Each number is 128 + 24 x the weight over its row's rms, rounded and kept within 0 to 255. Layers, rows and columns count from 0. Numbers have three digits each. The size before them is the row's rms in percent of the matrix's.

# layer 7 MLP up, 512x128, rms 0.123, rows 184-238, columns 0-127
102:136128114105143117137105119119119145173134111147124128113113136104125095134143181127108144139102098107160188105126106134144136120106155139069095118141158127153121137143104146115107168127126101169144117127122142087063180141116144135150111127069152113120109153153139162089127136088142147087094143114134075150138125095136091116101176119131121148100122140135128133155180117153139132158140
100:136137109106128186131137121132115104140151173152149156117111136110156137163145107106171141140137146133111104147116103107059125123133093129110145139121105109151109110120104123171151111123083108166112100175125113147100119107149118134171154077142106148123145105152150159166136162142150127115131097148110077146159133150103156095117172116101123115137120109126166092157094160161159130126125
094:119154145089116101084114172138136178144110136095060129130124130123114144172150093140141137121149112118145139144129130143155109131095137163137078124097149127161120126123100104117138148143158104165113159090110107131135096106098139133134156122105138106079089120142120149120178148105162124122137169143158074140176088139129144143131093113142121110135113127135115119171128125125160082165111
108:163098150137127133158169177117169123095150147125133104129098120154137139141128142116111139122127118124134097122136130173136106155099101151134117098120124058188108134133151124143135137112061138126147119097149100164172149162158154101106151120173073111095121136107116129149152133117145115082121154149121114134150138109171106138108121145102143089129129099085121134167094109101135134138119
097:121104147133115134145105173125126146126080125170101156139124101102139102160136142119163125139127155162136157143125134117097099124083089141115108098154119121175156092132139127131117118110130129160119179119079129124108131153136147148164132114115115133091144135114174122161135113102120068131192128112147097177143110163131124138123106107103084118154078154120143163090134098144142096122125
096:154170136132118144158172181092147125126094143131133098147136169115138144175150109128153147130128127137130119134100096130138111130122068124152117106171122133103105143144141175126068130088100103126137155095180121145128183132118110141117099149146127115130126154125121134142131119157089140121121126068142104126134115095090110137058146144099130139193130133123113128124107131142158152126135
104:122141105113126083118100161157121149132132150201137093122139090133166127111150100086176152107124135108136119147124100074089133133125098095134098137128140105155120119130099114168091150105118097122146110094145138123129131138107127139113101127137136169122169110147137146152186114164156167096133167133118129103169083085098122168116148117122133143127139103155128153156128122091125152118118
098:129139155145119138121108109123118164167110156127103119120138140136130131133102135129118092113081114114140127113122142125226107154149172127105125133119155113194129097116115130124100155129093163153143108131117100170172152120140086120086094163107091126128114159116112102131173174111139129118148138148151150109110111152138127143112140120105188120128105117132131145156131091079114109106148
098:149124081104118179120180133098090130149137106116130145122132154107107083105132151088105103125134074141153171122111153124085143105132151140123159118112126076116087164127110150158120134124106146187153146164162110122127145137115127127119140091116084178137120164097119129142147120170125136137126121140123106162138117146128129140113159096136130103106132128111164122102096133179129179105118
092:137090134138113116152175147105096143135101102111149113136124098118130147117123136132160084164126160112146157107122110121110095071096134144128113131099135123129127156164134170100133127093141139115190127154151134115143174143189078127101112113083134124138108128131145074162163118129152126118123118108160089164113109084163150132134114162140138138139104104115099164141121102166115128158140
095:126111140110112110106098144104172094134175117155104119112099115136134138156098109150126138142139166061156135112120128139152118114149127107088102141111186110161140088149093127110130121152103106140133109106157124134142157177138114180116085163092149102133116149098103090124151149101146141087197140148118143127146127163135123121116132169133130116145147099173154107151140141123105134139122
104:141114142125079107176142173158125157150094093106104107174120131138117144118101154099106141154133134136114141107116120150166153081066129116126148125124101122160084144117126132151151116122142150155125141142144132113161138122172132085124156081169116126123125142111102168105149166115113098105050117124105123158116119104134131127143118136118108121155101124126104153105130148157120178124171
095:105144124121119115130149108148155081133107124184118158126103142103162082131137120130144112105138133104123179124114066122149117107162149126124126136110139146135155132151106148125091180153152117139159114103117117120134142130172117136139164192132133135131152137082107140089135138146041094125133142102146105129093145162097133134111156133141187152135153128120100139101133149141127156114110
102:170141148079149117107106160138132114107119131104122184169167191117123080160119109133124146094146124129117135165117125139106137105134056141092115113116136118083129137135096106148114163157102118129120157141108109143096084108158112153119130139153102110134143123094137149137146101141089078135151145151184136121115123111157104121154126127143187127124152097168123134139145120134128101136134
098:111151118081111140111155137145092115135172178112154163127108100077135088123177122128140125086141116127166125157126129157111141162173091129141137129108139104135093158113100145122138145101128112142146061127125139159142135126139121111120098136164143133115153126112164136112108128143118079120059151145129143118114120152169148131117177118153138112099188116140102124139129104115117098117160
112:153124144120128104140114138110125127136146117112160130133155106131140154128114099103149154117144070069127137122113093156160106159145080116126088106137170146138133080202127144117140138122102158140175159150162110148127093123121136098142123168151108110100134122180147114102093155096128100135108119174117133139102126108114138106104109138132087125107136084146158159155113098107129164134144
106:121159131126130183139124125134061173127131091135156191133146132145115134111110101130114117159142123102146174161091081134158114168126132100099131114097150122158174128073126108111154128104117150106128116127126099115136158124143156078109165126137140162105099093161117150140132110126164107130154165149164136116125118173140093102138110125132162119150136105129148157137105127089124144122116
102:143118110153105101148112137144153103103150113152119177146126145175118084160131143148089117106111156127170151140106086130156108143102108097145155115092147163174100141145128140141137157085106127143128141122181104129113129170085131129071148175128158163123144096155122135140129121149102141115113134144133162123145171155102095071103136100117133082127139123110126137129145094141149114125126
103:138124105143132132171101117167117145134118092139094128132145128109139160135123105094090141134135098123120184105150109125143078154151137128129120128092123143133139066147134166094150144121111135126171100135136102168104158117119100112096127097153121150104122110095141096144132138052133144125111103108164118148145110137163116143129093165141119085160117133124139149118140113168156110119202
111:153146087130113194123169117091141136111076123184113100100133132095178079144117113118159126134117112107139145158111104116121147111123144127116137134150115115119125144113154147168103112127103136147131106141132126152131140137116126143135122154135146186117113095107121209136150140147115130080140110159145130143125118159089142091101185115102115140145120064123118128120157124127144093133149
102:106150106096129137139126156135099182146145139150114149127149149145125168135073114117121127138153109140152179141107135138084089133119101134134122120124140145159066091105116112185148132116140158141153117115142133173145140115109151108114146085165119146090143156151121127092120148091184122090121136112145145150136149112087100102124149096159121118162110143144117129167144098161124141136082
100:135121106079140118167135114124052139112172108177160141147135126100134157105154118132108145098048112138127120120138096128131120104150128137109132101164145133097144091162127162164086193103146161123139118139124112145140173141133078137162117174108116151089156122098118129174139127118131134112130129114165122164136112096116129130143141162140150113122142121119114114144133143133124102136144
100:164124135190140121107060072131171114145129124112094133157131115158140109117123126125122112146122089096107127115123121137134142128129122122162117102050150115114149090155107122126112109136087173121159152107173110081127124128121133106138123100135115127175119169133169159131146158156141114100160108137116123142106121156150159101111145169143133129160124141098090139135151079140125132114150
090:143150117139103149157126110120044115136151099131088178110125109148109121121102143165104144172099176135121138122127116132144092101101122126099170088152097098117141105107153164144090118101133140089133132126124131153109134180134132133130095133130133160125154110139132133167149149157108095109123131118154147127156146127106119138133126148110113153131182093152145108129074148076143127167099
113:098129124122119111123121155092119128122141127125159158143186110169135145132134124111138118107098112108158124145128103089140116147106077107171152111106162113113117084096131120156150149161127162134143134140137128146110119150118103130115076161078126106137142117161140143109167159084066080130122102128121154100101136142153086157146137145134122103124118122161179180143137112164153139097114
105:108110114177128150125112117081090150107175139108127120170150144125101133164104050114129123167105148080151155112109118126129134127132130140165104100143149101196104116114073130140138109140127108135161163079112087111139129147124166159117132107129095173116103124093149139115133111134155134134123149144131106128140115176125111145135096141142166131137153107120119152128140132083106143141147
103:176091125158109136125120118094139129073092117162111129133141101138157180153138112150111128133136141131174135156107156083145090129115126084136091111134147082148074134135098143067105157135095129134096136139141124114100120162156087146136115117128124169126115174120116107132111146146136132094144145189106149148116115093112130127161128153111133098125098129142146120108140112122168153091120
106:112095111086106152085078154142144121101130106111157132108136148128138113121136080133135154115096115097155165126103148161119124122109145117103204094112151115113117128078128155125118152110093148116126164094116135090071142144150066144157111105127144124110141137112138144138175139133104101121155149153159153131109084134181134120144167180141127136114127144155129132125112120133142121121138
098:105112144127083126096105150086057144092112121092156108125159096120147122118109069138132142126116110080105164116121112095142150148171160108139122107145143096111150121145139134124154147147114141153114123102145139119132093164115097129162127177143116115148114135134135104069164136113121122103115136185147112177136152125167110104135127158139123126121121126175110151160178129139131111133145
100:129138142160104117139138120142112087159097156113130126167127139157122131108089139142153136107148161065198093164104123143129130107100157140181178132119147129143127129132126120117145158063109129080155107106139130109085149102104118130106132145128139157122129129131145097124169116142124117130117111164144154138116104162114180092149180103118126092130107147113131112168124087123115134112136
106:108161135127133095141131128145109086137138119132139140147171078104135114153122099098150176105118143120130061109125149119152172131154130090104183110118123158117150147096162164107146103137111173104163111090171101110091103142145121099088128157107104146093126117118124136130156155153140133107153173159123142126135146117128116104110127150102123145136112099116135101159110087130129088150094
101:136155105120120147164117114093081132155146144159087111179124125167128144159146143103117114136112134113182134118107071139156098105161180082158118133120134131132094078185143159138105123155134137110136107130077092114094114117112127120169143096151144130122150112141132107091141127124129112126128168153128142128154136091109150114096135161153120151127120126095158150138111144163129162159134
107:133130055106156065128152149117146175157149183122127171140139148121114134128114123122154110112105108109160145170113071112089083149156091137140138132161121114135098120093131128145129175101098141126151133106170112119123145156121115073144146140153116145078130154114142120137133104127140158111123134122164105130127131115129131138123155172113125111149116165118140136135114076105144113088114
096:117153133148104113139114143125140126145123123132175124164137128144104109159143129118092136097116151108174091083103147094114147133140115131117155130099110151143110101146052126137153152061130104112129142082113115085153118130162140151135164132133148175144108163160173150147141094112143062118119124141107125148102102119091104120121122150149164120111139146141140123116155108154108144163163
101:142144096132108112159145173112148151169123127139133143167119123082138089161089138122136149125123146149160119108099133089141137146116145078095157151110110104135139144147144146074128126093113119116129139120153100116074138126131147122115114119134131108109152108157159138140103086123092124110124102128127111102169146138143092072119113119110128164168181115157101145125198133162135090149122
104:139091139136120115164139094126147097086129110153145124142167134099163107117107129119140112132089137124131148163107143100132116121130136094158165145129108111143123160116162104100111182109087158124156098127137118141088135127105096141120131164151120119080127180140185193135147179119117120120160128143116124146101143130132107125089193158100107127176126140124111135111106117130127108094107
093:089109085117140128140125133136112136158129138139138122155128125092118110148123164145115111145134178108170109146126108125143161119134161114146147126148166102106115091072128099150137148110152121144123125089159142078136134101107120129124105173186134128108147128179140157115137128106143120132143198121159147149166121109120124164128150081064093118129127119100165099168143093114118119132146
095:160071133134112108171095109122146145142118118161104190111126152127171140158117144113118140133087148131144157125093097091138084132164141106117070154178147161126093095131131099138120159117109118115159115128152116111122122125108140146102079122128096123104102117118149135164133146138129127115136132146105118136163137086140127119096153111130175155183155118126142101163084117129127096125157
100:101135126139091144158140148152098082107120158124106089134158074124159123146173130110131119086135142138138094129144132097120148097177115130106154137126132153122093137110140159125192134141132128106151106112145115113133113173133075124117131154134127086110154147126149087115154158140103108115183174096140093131125105117115099117169147108084116154157144105126126146128081120138122166115120
100:107138097119107143149157108137090113097138129148136120137163145086127160120080123118093170133111111171147128148133098114122128155126063177101184119158133169177159140154140144157072154139146163122141148158109128116146079116135094106119132168140106142120094117125095140158162117120141119113079122140146143127140125115123093107108139101119135116141116092114148137136159083137144108113112
087:106145109097129115157071125097155150176190179138148125164111108107090147143119145103156099111070161154139152152108110109088158135090087093119142147122102143113089098116137133163181098148137094097092159110108123119138154128137126100147161136136134104099182115140123111114146119134152118135102116116135098103123129124112091122115134129157150106117114121125122127132117148161160123114132
100:094189116162097156117125116143119087136152088128113115143103149129144162176072078136107168077111128126158135165114139119124128136098129105136136111161111113146147116132111091126150132132129104121124136077176095114125147167145124124134131127131137126100169096138123117104152131115132089122122124132121128162121116166124115100129132176112139105147176133170136148156198140105114121164118
101:113156123135121179098163116140102105121167123119135084120116098135138116121107136153135137131091091144178110130121138102155095154127119111138160101127169078139098126156132191147139165145122168129142123152147122147127133157131132148123139109126113172156133136075135106140115141096140096081177140145111140154100096169149144109160157131082097126137099160135151130094168123119117125096140
098:074093108120101172154150141140091146126122119136115119111149143104148111097120116116126130154105113150136151135085177149129088110116144126142163148133121170168122131157078153172115120155084127104149126167118113112144099150146112130125128150177097131167138135155149126066080110118137105136147094135131110147107140143084108112111154115167110109117145130090165110147148129168142160115111
091:132126133118118123082103148141160140134078149144115167109124137166160090127113120157099170141146100101147157127113113136149163134143128108150152079090151095143146123141187105121114094151135112144145134104093121132119138158129079112152144152174108094130128161172090076111194152133108130139094098110129132134139141133120114121112170148133109151111095126143078136137153141140132110143115
096:115152163123122124134120118139141163118148128121146095158107083177110151152123112143119148143076122141172117097139106094146119123149136117085138095106124129156136074175141120130149120116147138156134108140099100110083119141174118134115173081105169097139116174089139118066102124113107137086157106149135100134149095127117146124129174133146166155150092130120123153113128137101131151126137
106:092128118152124167119119179137127108115157094107168147135159091142149098119091093138169145122104141130137127157110136146108113074149142105106118133110152137114126107069127105160132140113096142145098118140130135104086126135120110115137108142093143099082150124110165110086192152131121130119147129173136145120145106156132142159142130153147087151116165141149125147139150070093169126114150
095:149137176096093142137141086144073096125082164122146114140091117171108102137132112130115200135118093115141143102141144116156141100125082172126160082147130112143149138147137117097146140114131136150123139091115101165099147123130085145155131104103116111105123131101114139085138176145126097145125134160106132160127133125172117135137150163158130114129097090150099137122084110110142128121142
101:156114129105135105118130112095126144156134110159131112157154138142103169147107079147146120113072138138126101146109134157125100130120079113103122117132128155196100065104106146172127103151119115156144103136122135104143162146109138105129150077134154148145144164139138167129130149110154139103145149114142114125162130139130129158079154099127095137160072104147163125144116102132149091167140
097:133111110167107143144099140166106110157161139131085084151130102119166146149145138112111116159150127101112106117146117139134116120161139184123122097119186076099137089117125153165170144135113107114182143155175113141115087117104122127084120185107092111150140088140131129141127155111119128123130100141151129100145134122137109133120144092102153088165165132146166118106132110121115131137157
101:172157131160116141116127149105064101113132107122166158123162134152108126123141128105125118142145078117098147117118144139129166150097143142100163101110141150103132121113128111133097157171083147151142139120136103117132091131115132123107120072070083118081119148155154136143105148079150129139145139109151111166140099128109116110104130104127144099151114078131186158159106152116136123144124
105:114120142143129064140147113116119162141060121171124139143168080144144130169105155147105130170110117174131093159117077137117138128077102127127130140081128133118123139133145120148138160114085177118144101133126092083095128140131143154144115155116120160099124122141143138133175133124135133091131161149109124135114150082152123122097171110102148157133144135095125141127169115108116096124109
090:110181156163107121138102096102099102090134118129115093125153106146135150128119139123155129160110096099125111136143123117115076095129092118169113142128139070177100154132123096119147156116102139148088140120103124128135140144159085142095110127095166149137109122125164138163137162096118108095116170182131118149109108146105162120142183155120172112102140118128120118142113155118133126169120
093:132100123149145155155148147108174169148143134098142166096100106115112165072117165165152136120146135130135122116111137076105097075123157089133106115120187097142144127116149146158144132103122154125111126087141146068102130144140159129107145118110108138107127138137179147100154120154082116100123127148113102146113154140110144140143135124089120146157141120107118134115118086188150130147130
098:101143131121112100147126094182112157092099136144124144156140114091132148159173121111122109151132109118137133167134108113093127084179106143106122109109113114122147110143140114163127161109120127133107144084107111122107099094139108112122102087158112128087144117158149093117180123154146167162118171152168151104120095087153103153123122161129137098165126152148115082090130118100145116121152
# layer 7 MLP down (transposed), 512x128, rms 0.118, rows 184-237, columns 0-127
097:166151157136112111125139135133124100122147147127127110125146134150146177129124102110146091167141137103128106164088116151158134099131101096121136090124105103161168098145122153133128107150182127132144167116125109128165107083103120141144155172154106132154137115146149132142132132092140110120136104117147115110104126127134162123098092136150152094138084086164085087205108121091144112095118
106:164135152123114109123113157183108112093134100131096146113176115117136110141115142139125126123135131110091132133134181110131088149143159136181165120124112131144119119092121102146109115107153145083102158156098142096104128139113099102135090182145124094115114114168108123133125080138137083152123161103124148137128185104113129131129137098111151135181152144143118157093193121110136114133137
094:077136117141105154156124107091145092094128143145130167137103123161146096134139167155114145112095160110110136124099133108133135137114160137152146104141036114123155127142130129145068131117117139139154122124160154112119097146146170125148156125124144142120157156109161110129102152110127105143120087118123148139093193133137150113111113164124075138135147148129162120098068137099121135114133
103:088156132130134129112118112110116146098120125112098137116070152166107133125097121115111121145152127103168128103105132098090178106153140130108122121169142161134118153117132141157076111163137073134112176180132095136107098106141147136106104171134174097126137143108118094156158163164163149155096119155148133128138111159150108142133121120148096147142123090118141098164139117090141097131130
094:114179126130168145157131141097177142120097142146124130132120124094153122094099093112129113119130119151122150128121139114132195108116151147158130121144079104143104135155129086111142149099099172169096107153110152121116118137146157111151133196093144171102118135137132123121114130143131114151159138128140135100114116111157140121109107112184107143082120113072120103123145129064124159124107
099:126125145115146111142123106151102163086150137109149114121145090120157110146124134144102127129123133141132106123171158122109151119159137114125162178107131086128106091170094126111187134120107076096132144174133076106132133151134116100151110138115147100124133173128095162111149124097114132080143133142136131093116135122154141130120131134141141112096107121091167155154091150195087136128174
095:160115120135131108096147132079122137156132133127108156064139162138179143143114119148168124092190089096143126156094090152120140155177085158141128143144143120102161129122112155106092132132142147155124096128144119127149122097120119141107132132093147120130147118120121072129105131179115135112105148167185173132076147138121117105128127108111095128120143119091151112111133111140122114145100
105:177108119142134134124128140158166102099165134110130094165100138109135109104134132112143117154162096156119125132132124114107165137165097133149120123102083138080160143131101103144142156096132085098105163136118119107083115154137134096170169090140151186135141114152097158146120079128110131127133097129114154104140158106158134130144126106153089176139111088100088137103138142150153134135131
096:126153144131124097098123122219131106114142141126144143115114122141140127139137170154127190096103091138146128128147154105147126113098146134145150145109084170142161131142172122092128154101133146147149084051126121123130153122111107120135117152095085159060088111145143127109137092133137124121108107118155149142122131131126110153130143116105116118094142147178134143146141136134132098143098
092:109167149142160133128112105136135121144153129148122131096082126100113083125100146176125159112091116163144101104157191125156171165110124117140124134156119126111138093081178075137147105135093099125102141124102119172103111165115127121132132111165088113146153140106083154143103142122103132124136155137131149140127126175111072129137104150101122120134150151109157134087118120093129126119147
086:112115118138102122157170101127128174126089148097124120130069139157141110103114147151151122113147134135145086143163127092131118087093112135168113115131091139111122124129174126145142157100134104112100124146129201126159103115122117095152120145144114143139108115139183110119166115099132134150069105146123116150137140104143120114153114105128123121153143204111092141143133145138075140159144
099:119150152135109145118086137127084143168154143086168130116108143087140087137122094106124145124131130119126107148162088106157132148101193153123129144155149130100134089129126134102140116149100114154116154094169125124157105126059135155131100098072130114150110142139115114144123153145158178136134097149086137118093117180105119143120124132097120103140134121136126144155168118108149125145171
090:112097158120129139074095138129089151116184174128164090109141101146096164139136134083095126159112123119119155137156121132108102146132144122158139094124170152144086135134120121141139097143143114137099108162157148102116145124107142136121134064112121102123122148120118151143120140080170120117116125130147154094151106133157167147138117124146087138135121122148148163175117083099135085160092
094:112099154138124107099157124118146145154099152155105095126094107136145139130113136149144113148131149108129095109179093124132122099153130109114099137082091125159111133112132062166167142085156100126117165116134175100151163148111142104103116150131137126137133113129158146106122114098137163105117137129144150178081169133151110148168114146105116125138130128100150182108059119128108137125138
097:127106126145148118141127078125167132133100122142143133180131101125128150180096149115135093123134128133115162152177100092144122086110102149143099097113134103076158113153139136154122120102103119112140155119120124114074132090111109119123139152148128117131116128167123160136151111111151157149169101080116151132163114164127134116083093155095140157107093144101134111099150173140139178111144
113:151122087137118133142119153092082128146102079133098111113171172155093113121116137149109138109121120084113176091109114150152151141176142111150147154141099121156137166157139157110115146158124097103145119157121153113153083120138126110130160123114137171089137112112117107076168111123110142110141135093104137164157139157115101127153158139184131144121137102147116099129126104101155094116118
112:142098132173188099106117117112135160165095104132132114127106099115153145112140120116124139174114141160105125117125140079114110124122098168138066145129088171162171143131165120129137137164162093113141138135099152120094128136097134138100131134111104113137117141135151165096126132135147123102170150105148084126170121162086104105110132142101141183130181135111115115140129113117122095122112
113:111139139175135138137095081183077126127106095118121131139140143110084141094144112093152127139102146143156143151200160125115108108139138139117132143144154098089115123112096123127111145180136126142116148127117167120104129115105073169142134117106120085107127153114131111127176116114167084172128113126124088142133085134127107158164126132123145158136133138113155128159115149121092140139168
100:169102116075131154143150127094136144115123090114119127156107124163079145125135147152110154121114148163125125097165168110177122157136137129131118094147137198123154086112146109130121088134166112119127147084064131153102128157122105141140162163167099091173109101140136107132115099128145142122110118128141161112116117149096092120103169126127137123135132143089119138115140145145141145125087
103:141144135115108125126125150153146105133096114123134133125152123145087106187163112125151167085123159106167100116138125139137119126102200121180130089110155101103108168148143101137146148108145114133152130129147152113156098131125156123147159122127159129127150088113140147127125133051125119126110127128108111169158108106128160127124136095096155142106106110184085120072103118113107120106132
099:094109136114126154142152121192111101105116098137140116145157117132116186133125102158137133122127094172144155119116158084089091138147127160143150122127101128100144128139112120116128106153090144112174117136140139143116142142117160122107160140137075138143135058119104077116115145124128121134151171146104143165128112130138141157102111105120131184195118107154104145102121151107121120110091
102:177120080114120120148157096109109141161098114140155096146134123142108152106137134177118121146133142114130157145186146107153130163147158122115133114152130126145160169125125118116109091145134128105087192114157168115132103104108150174084117118132139089105154167124119124087113157106129129111128102075137173123151116098115101088093088126095129137138122140132136141111160121089126142149139
098:095145136108116123120138149141120093112117129126140128104140073182135148108100138091163148114150138135130105108152069133141155119126129135146126145119128117120159166118150115134137132160128052122146119134094157148144130148137110095130119160073103091140139132125113142128101167122087161132156163129147145117118099092087115139132151147129136146158113104110141161151141173122046136165142
085:124129124151160114141161158137114111103078103125138108165115134147130152093077108130141146130122130092117129137152119117100152184101140143152116135127140099100099150139146150099144132118112107136108111122119149119143132120151142077107130152144131097172156173125146147136122113137107088181102161075095159122114098082150146154128094182147150107120104138131076121121162096159109118154152
114:120160118136159131128120143137121141144110135105139143176124168111082165125098126113134148114132098086147099090128164117179118138115123126104122127151137130095166145129150087091121129137151137092092114132158106131093113106139142103108162101120163142188109140143086113114151155083108104161102169090109171129145115129176157094146095099151127129124157118124098141131128104131163114166116
104:148153152164105096145128128091189084148143150118120140120113096132128165141135137129126137168147135154113142137104119093121120091162126125098145106122101104123166162097084165145183106123054126126159142125126121110156073159119163112112134168125165108123134100127134111127132149130133125119110115129098089098120138114142123159139098131150135132143118126146119136101145058083153131136156
114:129114119138111114130147135091133111093170186164158183158113108134153137123132116116076097137087128139166153149116070142111072085138129145137145138115158117154115111144138164113155160084127124139136165127129118136114117126129154120117082097106143131130144093125163150130127128101162105109118157126135114148096126151099183101114126081139148126087106101118140140141141140125147092167109
114:069152132136146114139110127120113111124166080123151093098115109105121136097086155092145161108156127115116134133190116151157145126151138174124154105118121126154143126140091104140132162115160118150094131098155117159130107109183126152129112150135104133157106143134109098130121119096122111158123084105112115148185164094146170125121109134121137123086145138162167142159139113137085094155123
092:173126135110113164166136139127129163145122114127101141115110147090122103156134105137101129126126114085141134142178139150072157149166101127117138125150127113117096143112109134174117107150130118131165132142114171146195114061144121098123114138099121123112172144187078149139149133129120117117117115146128127144147114081093162152139185125119124104130112144070142117133115103105102127132131
096:120115146148133131123126148157095128144141142099144137182117136111172150102144136125101139186162129163065063154139150119135110143113146148120130150113108090122076166122135119130135113147130137146094149111102123155126120103105120127097095118143127122127107123112114128156094137135127096124148144090085117141178114129125148173130128142089188112146114167135133169100111111131067098132126
107:134110094121151104127107164137119151113143104063180166134116133174141143107121145132151132149138129114143113121117107132075096151124084146155106161126111115157107139140110133130134151131089127179107147094124130120141119149148137130133183078154149137153154106146156093171114066114149150148124151134139125113132145071110090111116135112105140152131102123154107153085105098153097145113135
101:113111130130113145135142117158148154141101130119165081130103152147111136112114118152122165172141141147092119136165148191146114124103158124099121130138126127119123107155166069087134137108160103133114130127141137145088087123161113140083158176139118109140160124115137088172095132080070142147143170152129101145174138139102104122133130120090133088118154124117112093105132114121141146117144
109:111161088141125123098121123104097131128164103132144170183169150124115130102129142137144113108155129149128112125114099154133151128153155113110143098163149133104145168128167137140115115103114171177127136124175105112109137140119129122103150139123140142109073082118084112097123113129128179132151144170131132160138086104136138102083115131108074137098133063117110131114110151157147137096153
100:109078126088109132165171150119146151140113158130177143100080153134157162110080151103120117107110151106107127135166107120091115135100108166139065112096135105131163169145146103175158166123117104130124135181112141143120146122146087102073153123137154129113128118079112104105148092128153161123147108131125123150163143127127121136168139119141141139101149133126147114107126119132149108119134
099:082113080141130187122108117142151077123102147156096115085120105135125131124109175171160102119119108148128175134114133114101120096145145136114157136130126119158134108120105134142157146096161167125154102123137128134121059139121141139174088149105170133171131116117136126123111136125134140164095114129086135141115141111137133163141078115164096136141095096189148123157131130130146123128141
099:104125131130143122137141125137144065137168178129098109131109119100123079138139097131157092104121117157128097160119152139139140138128134116155145179123165098139143173140109113126139147142106127120110122114177112130114150164141135135151158106131135189107112087109153133183093102166137154109123134143104119084139138154088111152123114112082164133147096088156096132114092114109125137157099
092:122132126119149141110122146145116143120115082104118167086133161135114127120128179136107134143115118140083130143153135114116101153113145111118136134143117135115124165164107125076114132131152112126109161137079117137107134095145186098123138108095111076185120182111096137106128134174179105145128108115106098131098143172115115092149096151161136137138127130157100126153131171178120157121158
105:108142121110101133126140124181133127154141134123131106118144101132110148117107145096110148122144119077111111138182157107141132127128127124110134129165152137137166128132138118092124126134153186146129122115157136121115127117126126131133081150117114126081097174126094071154139132093068160132139154118092156100145140076169117117145100152128126172074111114112147157133104181167104158154142
103:158126128127142148099122116136157140112128132120137105133109111160142153127113122169131116160150147159097205138128156126162119124151102145123151167102152088121149145114082125123103099111116095122096141110095126152133166162157154144180124158142103133120126110125090140147071102102122131131095079113142118122143135134115127111155141120134102113121125185152104084120144165058153116109109
096:127123095125152137168112134132114102139135158105093089117135131180112117102110140141145123134152102139146089137141118081168136122131126124136130144147150150087122118090137075132092115144147122136118117097185164120136117112149098177156151142153161093184147126105114074140142156160106110102148110111125153124147157146141100157117140138130140135109135106153075150139109121070078117150125
080:134069120150104124096151158157096125091142065157147159119158147143143107122118167183110127120151141125131158154123155150104130126159166139116124100129128129125118135152108125144109123118170129128137092125114088135144112133147089134134111129115194146160121101122157102107138163112135133112145135119139132176112096200123139109122114136127123109124114137103107145093106134132049109120087
100:149091130118131167143106136121120125156121136134172088126127124132136116137105189135152139167123124123075100118171173153141112096090072141153157167086133109108073128176114132104125170152137127131075146127150141131154158145164143093100086107115099135108117126103141109135117145106135111108145111115113138078100111122154138135147144133108130144141161123130156112128127124160091177127129
097:126098146119127168141142139118148139134124177121132160152134096109165101100119149073108105136129114154141109152188151123101134140139133147124122136117159086105129131138082126094114149113156131127133148109106138095148074122140132159153087121109144101171080117184125114126124139110133109137135151118110136128128141165140146099149128113143105167105126156085150112115131150145033153143123
093:118110161113130098120155119137152137111127154106133162121130149159130139142131127115124143143178129086143122091120193112168166132132097169112090109110080188113085132167130097113062131105129157149178133098114138154133105130123106147124115130124121156118147136078106079123145159133125121126148138129128136149117105123157113132109097124135131116070122133097129115176124154159155125130093
093:139131141135115154162121111118096148087167158143104129139120118070104132100148131102149141137130091158183109166181112146126096123113139133113113121160116107115144135128102122154092097097130105167132087160119162100154169102159155116160103107139137130131144146067136130106129097137160130113115145131145109101102142145124118080126102089112115152157163176142154119131119083159131143142120
104:122149119135090136121172141122138104140109147098123126131077128124133117132156127125115112089140117120100104121099131109060139118124141103157144118132140135129153112113088069121116128131141127075127144100088162156166126157148147162139128104115133143072112136153126113134130147177177140113123165156159084133106119098124117132139111141099171139114198078141149155160127115123172127129149
108:155120150122103125120126120140107125147097146148126142110125112109135131142103114128108127133123123140165122108105107121175119145110100158170104158115140115124134108141157108148113152126181168137160194107084108135142136059124104134106122175122081127125153139152085125127081115103166122095127094145140095139187149140183104135139103104107139100108114144143175108137120140154162111125102
096:099143100162138134120078138096139135138129104143069108101128144110150136110106159159100064125136143123102119128137138137092113145145162076126119131122120158125137134145118156124131134132128111162119166096095169155171137139170134092128091138132114165108081150126154124159145085106135172130162117101147111086118072138101125118111111111133162132134124159112177110168136116117147117143149
104:128125070071100129117155145124143174096119167106151093162098155141121113140107131129100150146173121131135148103109119175153129093080169124146132101139139117133104090155135086132127116111108102112149118142135110135101140111151142142141107130152117120117147111113206130151139104137127126126128145113108106117159159136121127128090141165102160127114154129092090089139147140159196117135114
107:123107142119160145139139110103124149140138134110139127110104150129143093120131163124107141139094127171109067128159086157138134093126141163101148152151138131170100193154096089143089134129088117139156126130135120120123104116134102119083110108132066149125118112124133116157114113166139147120170098091137139158140166107139145122129176073116145160111122144085148104126116155135162105161133
097:114135130106160120068112127130153141103127116158111143142123110134145090119133179126115114112156129105140144100138127127095100127159123167119146150153125119127153123093119111112139126156106151117121096191155138110103145130072155100088123159141148170106140117081146121117143097100083124157132130128176124113150062113139109157158130135187085132134113125146127165130114145156084125136151
098:127129111159104109086099149137079119146126120127112168102088133137136097088164112097173164080167141128113155096143132158124144107112120124120124107145131112084129146128135147134159136132101103164155148141154138145139142138134139135148116152135130147091102169094103173148107135153096083154116110119143133135106123113158102132137175112068159127117072111156115103142145108166113167124146
093:129112140116138146124122109113098149167136157141101123126107144141123124113171121114084145121133151145179132119105122145171148172150119161124140130102099159100164137098153148141132144098165107114167081125148134086096108121086157121121129095150130126116126132128113168091119139109125122148115131104162099148101177157185105089097069104094109128135075108151156120130117150129159148128136
088:129178118113110130143157174113120084137154126144088162113138138105152113118084145067157164170161127132117172102170079091107102130115131151123138133172116148108111113084106117144096145164133128203150103129121149131139117151128098166128124130128125100126130113135137127118096124131142136087127187145124106106123101142110111130090150133130149146127114117091082131135114158137134152113131